config = dict(
    head_dim=64,
    d_mlp=1024,
    vocab_size=32000,
    norm_place='out',
    init_std_qkv=0.0315,
    init_std_down=0.00454,
    optimizer='laprop',
    doc_mask=True,
)
Each number is 128 + 24 x the weight over the matrix's rms, rounded and kept within 0 to 255. Layers, rows and columns count from 0.

# layer 8 MLP gate, 1024x512, rms 0.0786, rows 82-98, columns 320-383
[[153 119 140  93 116 139 126 121 184 172 107 129  71 119 146 142 135 125 137 118 161 133 157  90 115  75 105 123 135 130  97 112 118 129  84 137 117 141 131  68 133  89  86 135 104 150  97 145 124  89 141 130 114 146  82 136 123 123 152 105 159 126 137 124]
 [126 122 119 145 156  86 113 113 165 166 132 118 144 109  95 104 177 162  72 172 141 106  96 117 146 127 175 168 100 136  91 119 128 149 131 117  95 132 145 159 146 139 129 135 137 127 176 113 117 103 131 129 146 163 157 128 113 161 146  96 130 124  86 146]
 [116 112  80  82 139 118 148 134 136 101 155 108 134 168 134 105 168  86  94 128 136 117 145 139 152 134 115 119 161 155 133 164  86 135 119 102  88 118 138 114 126 121 145 158 138 109 131 114 146 105 117 133 126 133 132 109 121 120 111 126 117 120 137  87]
 [140 115  80 137 123  88 119 138 122  84 139  94 152 163 120  92 162 171 156 134 130 149  94 160  67 131 141 156 117 150  80 129 111 108 129 128 113 123  99 128 113 129 144 138 113 132 128 160 131 162 104 137 119 139 144 115 134 140 205 107 114 140  94  90]
 [134 126  93 122 123 116 124 103 146 107 122 129 102 114 108 123 163  81  97 146 132 155 126 165  77 149 142 123 170 123 118 111  90 144 134 109 129 158 138 100 153 113 135 141 125 133 169  99 149 124 112 113 134 147 182 141 103 107 126 135 120 136 131 111]
 [125  92 134 108 110 129 149  99 121 157 135 184 127  99 127 114 130 114 149 124 128 162  83 114 123 145 144 128 150  93  88  98 121 151  94 130 142 155 166 129 110 148 154 166 115 155 140 138 160 115 130 153 131 166 173 161 147 109 142 112  90 139 118 150]
 [ 86 140 103 130 143 125 116 182 110 149 142 134 125 114 118 109 113 143 127 137 120 134 101 110 138 148 142 130 176 157  89 109 156 104 140 148 169 101 135 119 159 127 130 137 137 126 125 109 154 118 113 139 121 111 133 111 158 166 139 133 127  97  96 136]
 [163 155 121 115 162 157 110 145 122 109 138 104 142 193 133 173 125 102 117 141 122 126 138  91 134 132 125 141 131 180 109  90 148 144 116 154 132 154 133 116 146 164 159 128 144 137 142 116 135 106 173 115 133 103 117 133 132 128 107 125 100 105 117 110]
 [ 77 116 125 110 129 129 139  98 143  99  67 104 121 141 133 118 122 113 134 130 158  95 100 120 136  95 104 137  97 182 136 121 119 161  86 139 146 132  92 133 128 118 125 125 134 133 103 135 187 135 176 126 143 123  98 149 176 121 135 147 137 133 125 115]
 [143 130  92 129 176 127 105  96 115  91 105 109 121 118 108 110  98 136 161 143 100 124 141 128 149  98 108 126 181 101 128 115 137 160 103 132 124 127 114 148 153 148 156 146 121 130 173 117 150 137 163 165 121  83 123 102 123 122 141 112 105  79  93 127]
 [134  99 144 159 127 114 117 157 149 114  85 150 156 128 169 130 145  96 147 109 139  98 117 110 114 139 102 123 121 125 162 138 168 112 124 155 136 130  87 136 116  96  87 120 120 131 117 148 110 148 115 110 121 137 121 133 172 187 114 132 110 117 116 124]
 [105 166 121 138 140 122 123  78 147 114  90 122 148 116 132  86  93 115 134  79 171 128 168 107 106 141 160 153 109 176 133 128  87  94 164 170 127 122 176 158  98 146  88  98 102 168 126 164  99 184 140 131 141 133 188 134 133  97 139 147 144 137 140 130]
 [107 124  96 129 124 138 133 129 130 129 143 137 145 137 103 141 111 158 108 143  80 135 124 121 110 146 123 156 161 140  96 158 127 146 117 113 156 120 145 130 117 134 155  94 128 124 155 107 141 105  94 141 144 116  97  92 143 139 120 135 109 124 156 131]
 [134  99 126 119 138  80 113 132  99 128 130 110 176 103 121 162 165 141 170 199 128 140 172  98 149 125 145 151 137 143 119 137 134 155  80 100 108 130 131 123 111 154  81 141 123 111 134 153 129 138 142 114 138 124 122 118  90 112 155 124 110 125 103 138]
 [138 122  94 176 149 153 140 141 109 144 120 138 130 114 162 150  98  83 102 160  56 136 104 113  95 130 131 125 105 189 106 140  95 123 140 135 138 166 156 137 116 115 127  87 133  83 132 102 109 117 124 147 136 121 124 141 127 125 131 118 141 146  90 143]
 [144 104 101 103 140 122 123  73 111 148  97 167  92 104 126 139 159 122  81 127 119 186  99 163 106 167 109 107 110 148 139 130 117 101 125 125 100 121 134 116 140 137 137 115  90 114 100 184 154 120 150 166 134 143 106 106 124 117 155 144 154  78 129 131]
 [121 120 146 109 132 127 104 139 141 128  93 103  81  91 134 133 141 139 138 101 115 121 145 122 149 124 122 124 116 142 130 149  93 127  98 150 128  92 148 114  64 143  87 111 125 146 114 146 142 107 121 116 130 143 138 122 162 140 165 127 149 146 112 105]]
# layer 8 MLP up, 1024x512, rms 0.0842, rows 82-97, columns 320-383
[[164 189 122 131 123 136 117 158 142 110  75 176 124 144 133 138  99 113  85 117  74 156 122 109 109  98 112 131 124 129 110 116 104 143 134  99 112 152 105 140 191 109 118 132 107  92 154 116 177 108  94 146 141 120 136 132  93  78 150 126 149 127 123 130]
 [ 98 112 166 138  69 137 127 171 158 119 130 157 132 117 117 145 132 109 119 134 108 150 102 119 128  83 121 165 120 121 144 104 183 118 161 122 119 153 133  88 155 129 110 156 119 102 125 128 128 117 142  96 118 136 118 156 238  85 146 167 129 182 103 101]
 [107 136 134 121 142 117 127 114  91 103 153 128 138  90  81 186 143 163 111 134  96 159 121 158 124 105 128 152 109 124 152  72 134 151 129 157 140 117 110 166 143 126 139 119 161 147 152 129 160  45 126 128 120  94 134 164 132 124 149 100 142  60 155 137]
 [116 108 159  79 118 143 127 149 178 134 108 146 152 114 166 157 140 104 125 116 128 122 145 136  98 102  87 123 113 141 132 158 146 166 158  65 169 127 161  91  85 136 137 100  91 102 160 145 147  76 110 109 124 146 137 130 140 175 104 129 141 138 146 144]
 [108 146 152  88 129 159 141 143 161 157 135 109 118 199 104 106 128 117  94 114 157  92 143 144 143 115 113 107 135 132 123 141  75 143 118  93 126 154 128 159 159  94 136 121 147 145 117 116 141 124 104 130 124 124 143 119 124 106 107  69 100 144 104 160]
 [124 114 163 131 101 107 114 103 111  88 136 125 129 101 133 172 158 158 135 120 124 124  72 115  89 144 113 166 128 133 143 138 120 110 104 152 116 167 134 165 145  85 159 173 126 138 159 130 147 111 165 142 110 146 154 130 101 113 114 149 110 123 134 129]
 [110 120 144 106 165 115 140 138 119 115 106  99 102 129  78 143 135 138  79 143  93 109 107 105  82 125 126 119 135 130 127 103 140 120 119 104 144 110  81 140 123 185 173 150 132 137 147 149 106 116 136 136 113 153 127 110 106 144 149 125  84 150 141 105]
 [ 89 131 130  98  96 132 137 151  97 159 154  93 104 128 149 139 140 118 147 159 147 117 136 105 109 131  89 158 133 124 146 161 134 118 133  86 119 137 102 149 126 109 134  65 149  91 129 139 124  91 115 117 135 149 142 162 101  77 124 148 145 126 141 174]
 [102  96 104 110 126 171 113 114 153 156 178 102 108 102 119 125 147 107 112 113 106 171 126 121 134 152 148 104 140 113 102 136 129 114 132 124 150  78 140 129 136  79 137 118  74 165 114 144 126 152 151 180 139 118 154 138 101 114 155  80 134 154 158 119]
 [115 144 156 179 185 106 141 134 112 116 115 112 137 103  93 129 134 129 125  95 135 131 136  86  91 104 114 182 110  53 131  63  97 128 123 107 144 163 174 113 134 154 135 153 153 130 147 102 105 124 152 138 136  98 136 132  64 150 115 105 143 141 117 134]
 [147 143 123 119 176 117 113 157 101 143 118 162 146  86 147 140 133 153 119 120 104 117  82 132 147 110  94  91 124 139 129 113 119 105 115 134 118 113 146 125 132 143 159 128 133 107 164  99  98 135 136 125 115 101 124 154  77 134 142 135 142 176 120 123]
 [155 153 126 108 145 127 116 133 105 112 162 138 149 122 179 104 125 127 144 133 158 132 130 113 126 154 133 124 140  65 147 181 138 140  93 136 152 112 125  93  96 162  96 161 105 142 105 114 113 193  86 160 109 132 156  98 147 101 117 153  95 150 128 153]
 [153 140  80 132  84 123 117 135  99  68  91 117 139 135 169 146  92 164 121  74 102 158 130 114 126 115 149 118 140 136 113  62 165 139 138 140 123 139 137 124 115 105 134 100 114 172 134  87  83 189 113  97 111  87  74 175  71 133 126 187 164 130 154 152]
 [123 102 137 138 150 131  98 123  97  77 126 123 126 103 106 125  85 111 137 135 155 139 149 138 124 112 126 139 126 161  78 132 144  73 149 137 148 162 143 135 123 127  83 130 107 156  74 174 123 169 105 110 139  95 117 155 148 106 142 147 115 147 155 186]
 [172 195 131 127 131 115 120 118 102 110 119  83 153 130 184 111  90 105 118 151 125 132  78 107 129 101  99 156 106 149 107 117 100 151 156 100 117 127 105 155  86 147 156 124 179  96 167 108 134 111 102 148  93 120 132 138 126 108 100 116 112 179 155 172]
 [130 122 133  67  91 119 139 130 113 119 147 131 131  98 131 112 142  99 132 135 179 102 130 138  97 152 115 113  91 113 134 172 135 126 135 126 137  94 144 160  78 152 100 123  94 117  68 138 166 118  99 132 157 144 107  62  75 105 135 151 121 146 106 145]]
# layer 8 MLP down (transposed), 1024x512, rms 0.0798, rows 82-97, columns 320-383
[[156 203 158 154 103 127 151 129  86 129 125 162 106 105 135 148 164  42  89 108  95 153  94  51 100  99  94 125 126 163 112 160 135 115 117 136 119 125 105 123 169 114 123 132 146 109 104 130 119 125 126 126 148  90 102 147  89 125 106 135 156 153 102 135]
 [142 149  82 128 112 104 144 114 116 118 142 130 132 147 124 126 145 177 129  96 104 179 116 128 163 123 123 116 102  59 103 155 115 149 126  99 117 123 117 105 152 142 130 148  86 126 127 124 129  91 122  82 117 104 101  82 152 100 163 110 146  99 121 141]
 [132 125 133 151 175 144 115 127 171 131  99 143 112  92 141 117 153 108 122 126 135 117 128 152 134 129 147 132 135 132 149 106 112 188 162 117 151 131 110 145 131 171 146  94 116  54 128 128 121  90 109 126 150 123 128 137 144 107 119 143  99 137 131 101]
 [156  97 121 121 111 102 106 128 147 132 134 119 112  88 142 112  85 200 129 112  89 122 154 133 133 134 185 122 138 146 113 102  87 118 147 141 136 156 123  87 101 117 141 134 110 130  82 119 137 137  92 118 113 128 142 124 136 132 162 167 111 130 103 100]
 [162 136 104 122 162  92 124 119 116 106 143 118 110 134 158 121 112 122 148 109 149 107 117 120 100 125 148 132 119 121 112 156 142 153 151  97  96 124  95 136 101 132 102 105 145 101 129 120 138 134  80 149  85 120 156 114 143 174 152 133  82 106 135  76]
 [118 105 103 127 126 154 117 160 158 132 151 125 143  89 102 129 132 108 100 134 142 144 132 154 104 164  82 134 113  90 120 113 113 141 116 137 136 142 158 150 135 103 164 143 100 166 147 100 143 129 143 156 144 110 108 122 151 128 140 153 127 140 113 109]
 [128 132 150 119 119 103 118 118 167 160 136 124  97 123 106 151 136 104 134 124  98 103 113 154 116 141 136 133 121  87  95 113 135 115  97 117 118 147 142 158 127 130 119 164 122 120 148  99 141 149 123 147 128 158 145  92 153 152 141 127  80 159 139 143]
 [120 134 117 136 110  93 130 147 155  96  66  98 134 163 119 144 128 109  94 127 149 186 133 137 125 142  99 135 127 113 120 191 105 136 139 130 167  82 142 152 126 176 105 123 125  97 176 148 177 109 142  79 154 131 155 181 141 141 125 160 162 132 128 136]
 [ 93 121 118 138 133 102 103 141 155 146  91 145 128 143 117 140  98 142 108 102 158 127 151 140 123  62  93 160 119 139 130 100 128 129 151 109 106 173  94 103 137  95 120 116 107 132 119 110 153 144 146 123  84 120 122 120 138 144 125 120 108 160  65 161]
 [ 89 121 127  84 172 137 153 152 164 139 139 136 156  96 189 145 103 116  93 114 111 109  67  97  88 152 149 150 152 118 114 154 154 165 156 187 137 162 135 123  85 137 158 145 123 140 133  99 148 102  86 126  91 115 117 114 131 138 110 109 110 176 163 136]
 [105 122  96 132  94 145 133 129 157 105 135 129 135 142 122 111 162 150 146 120 119 138 140 133 136 134 179 151 123 110 110 141 127 123 124  93 130 133 161 151 132 106 110 114 106  91 113 136 157 128 128 121 153 144 186 157 136 121 131 127 158 122 134  93]
 [158 115 142  96 137 119 157 159 100 131 154 147 141 127 141 116 114 182 146  93 152 133 131 134 104 129 144 117 138 125 142 137 139 133 141 149 129  98 113 117 163 112 115 133 115  96  73 178 141 166 124 101 121  96  97 117 186 125 167 144 102 113  91 134]
 [113 148  73 162 128 161 152 144 106  92 136 149 119 143 113 141 193 160 122 113 136 113 121 137 117 119 100 117 137 127 103 124 125 162 154  97 108 162 184 117 152 166  81 112 140 123 104 110 142 149 100 138 102  89 128 152 100 131  98 117 120 109 145 146]
 [159 133  96 158 161 138  90 110 121 114  91 135 141 103  98 136 153 137 103 118 145 131 154 126 133 133 145 113 127 161 129  93 183  75 127 122 121 143 155 104 197 178 153 134  83 136  74  87  80 156 143 138 128 146 105 128 140 113 164 117 156  85  69 139]
 [127 104 135 117 129 181 124 126 104 113 121 101 117 105 161 146 143 141 101 145 157 127 145 105 143 119  71 136 174 170 118 136 144 166 147 100 112 143 113 122 151 132 183 103  99 124 190 176 119 188 139 130 155  81 124 115  94 133 141 104 101  97 167 147]
 [ 91 148 161 137 127 121 127 140 187 139 144 117 118 135 146 131 141 106 111 121 110 112  85 150 149 109 142 109 125 107 119 159  80 160 117 103 145 144  93 125 101 138 114 128 118 187 131 118 127 133 152 122 142 108 117 131 114 156 139 106 150 153 132 165]]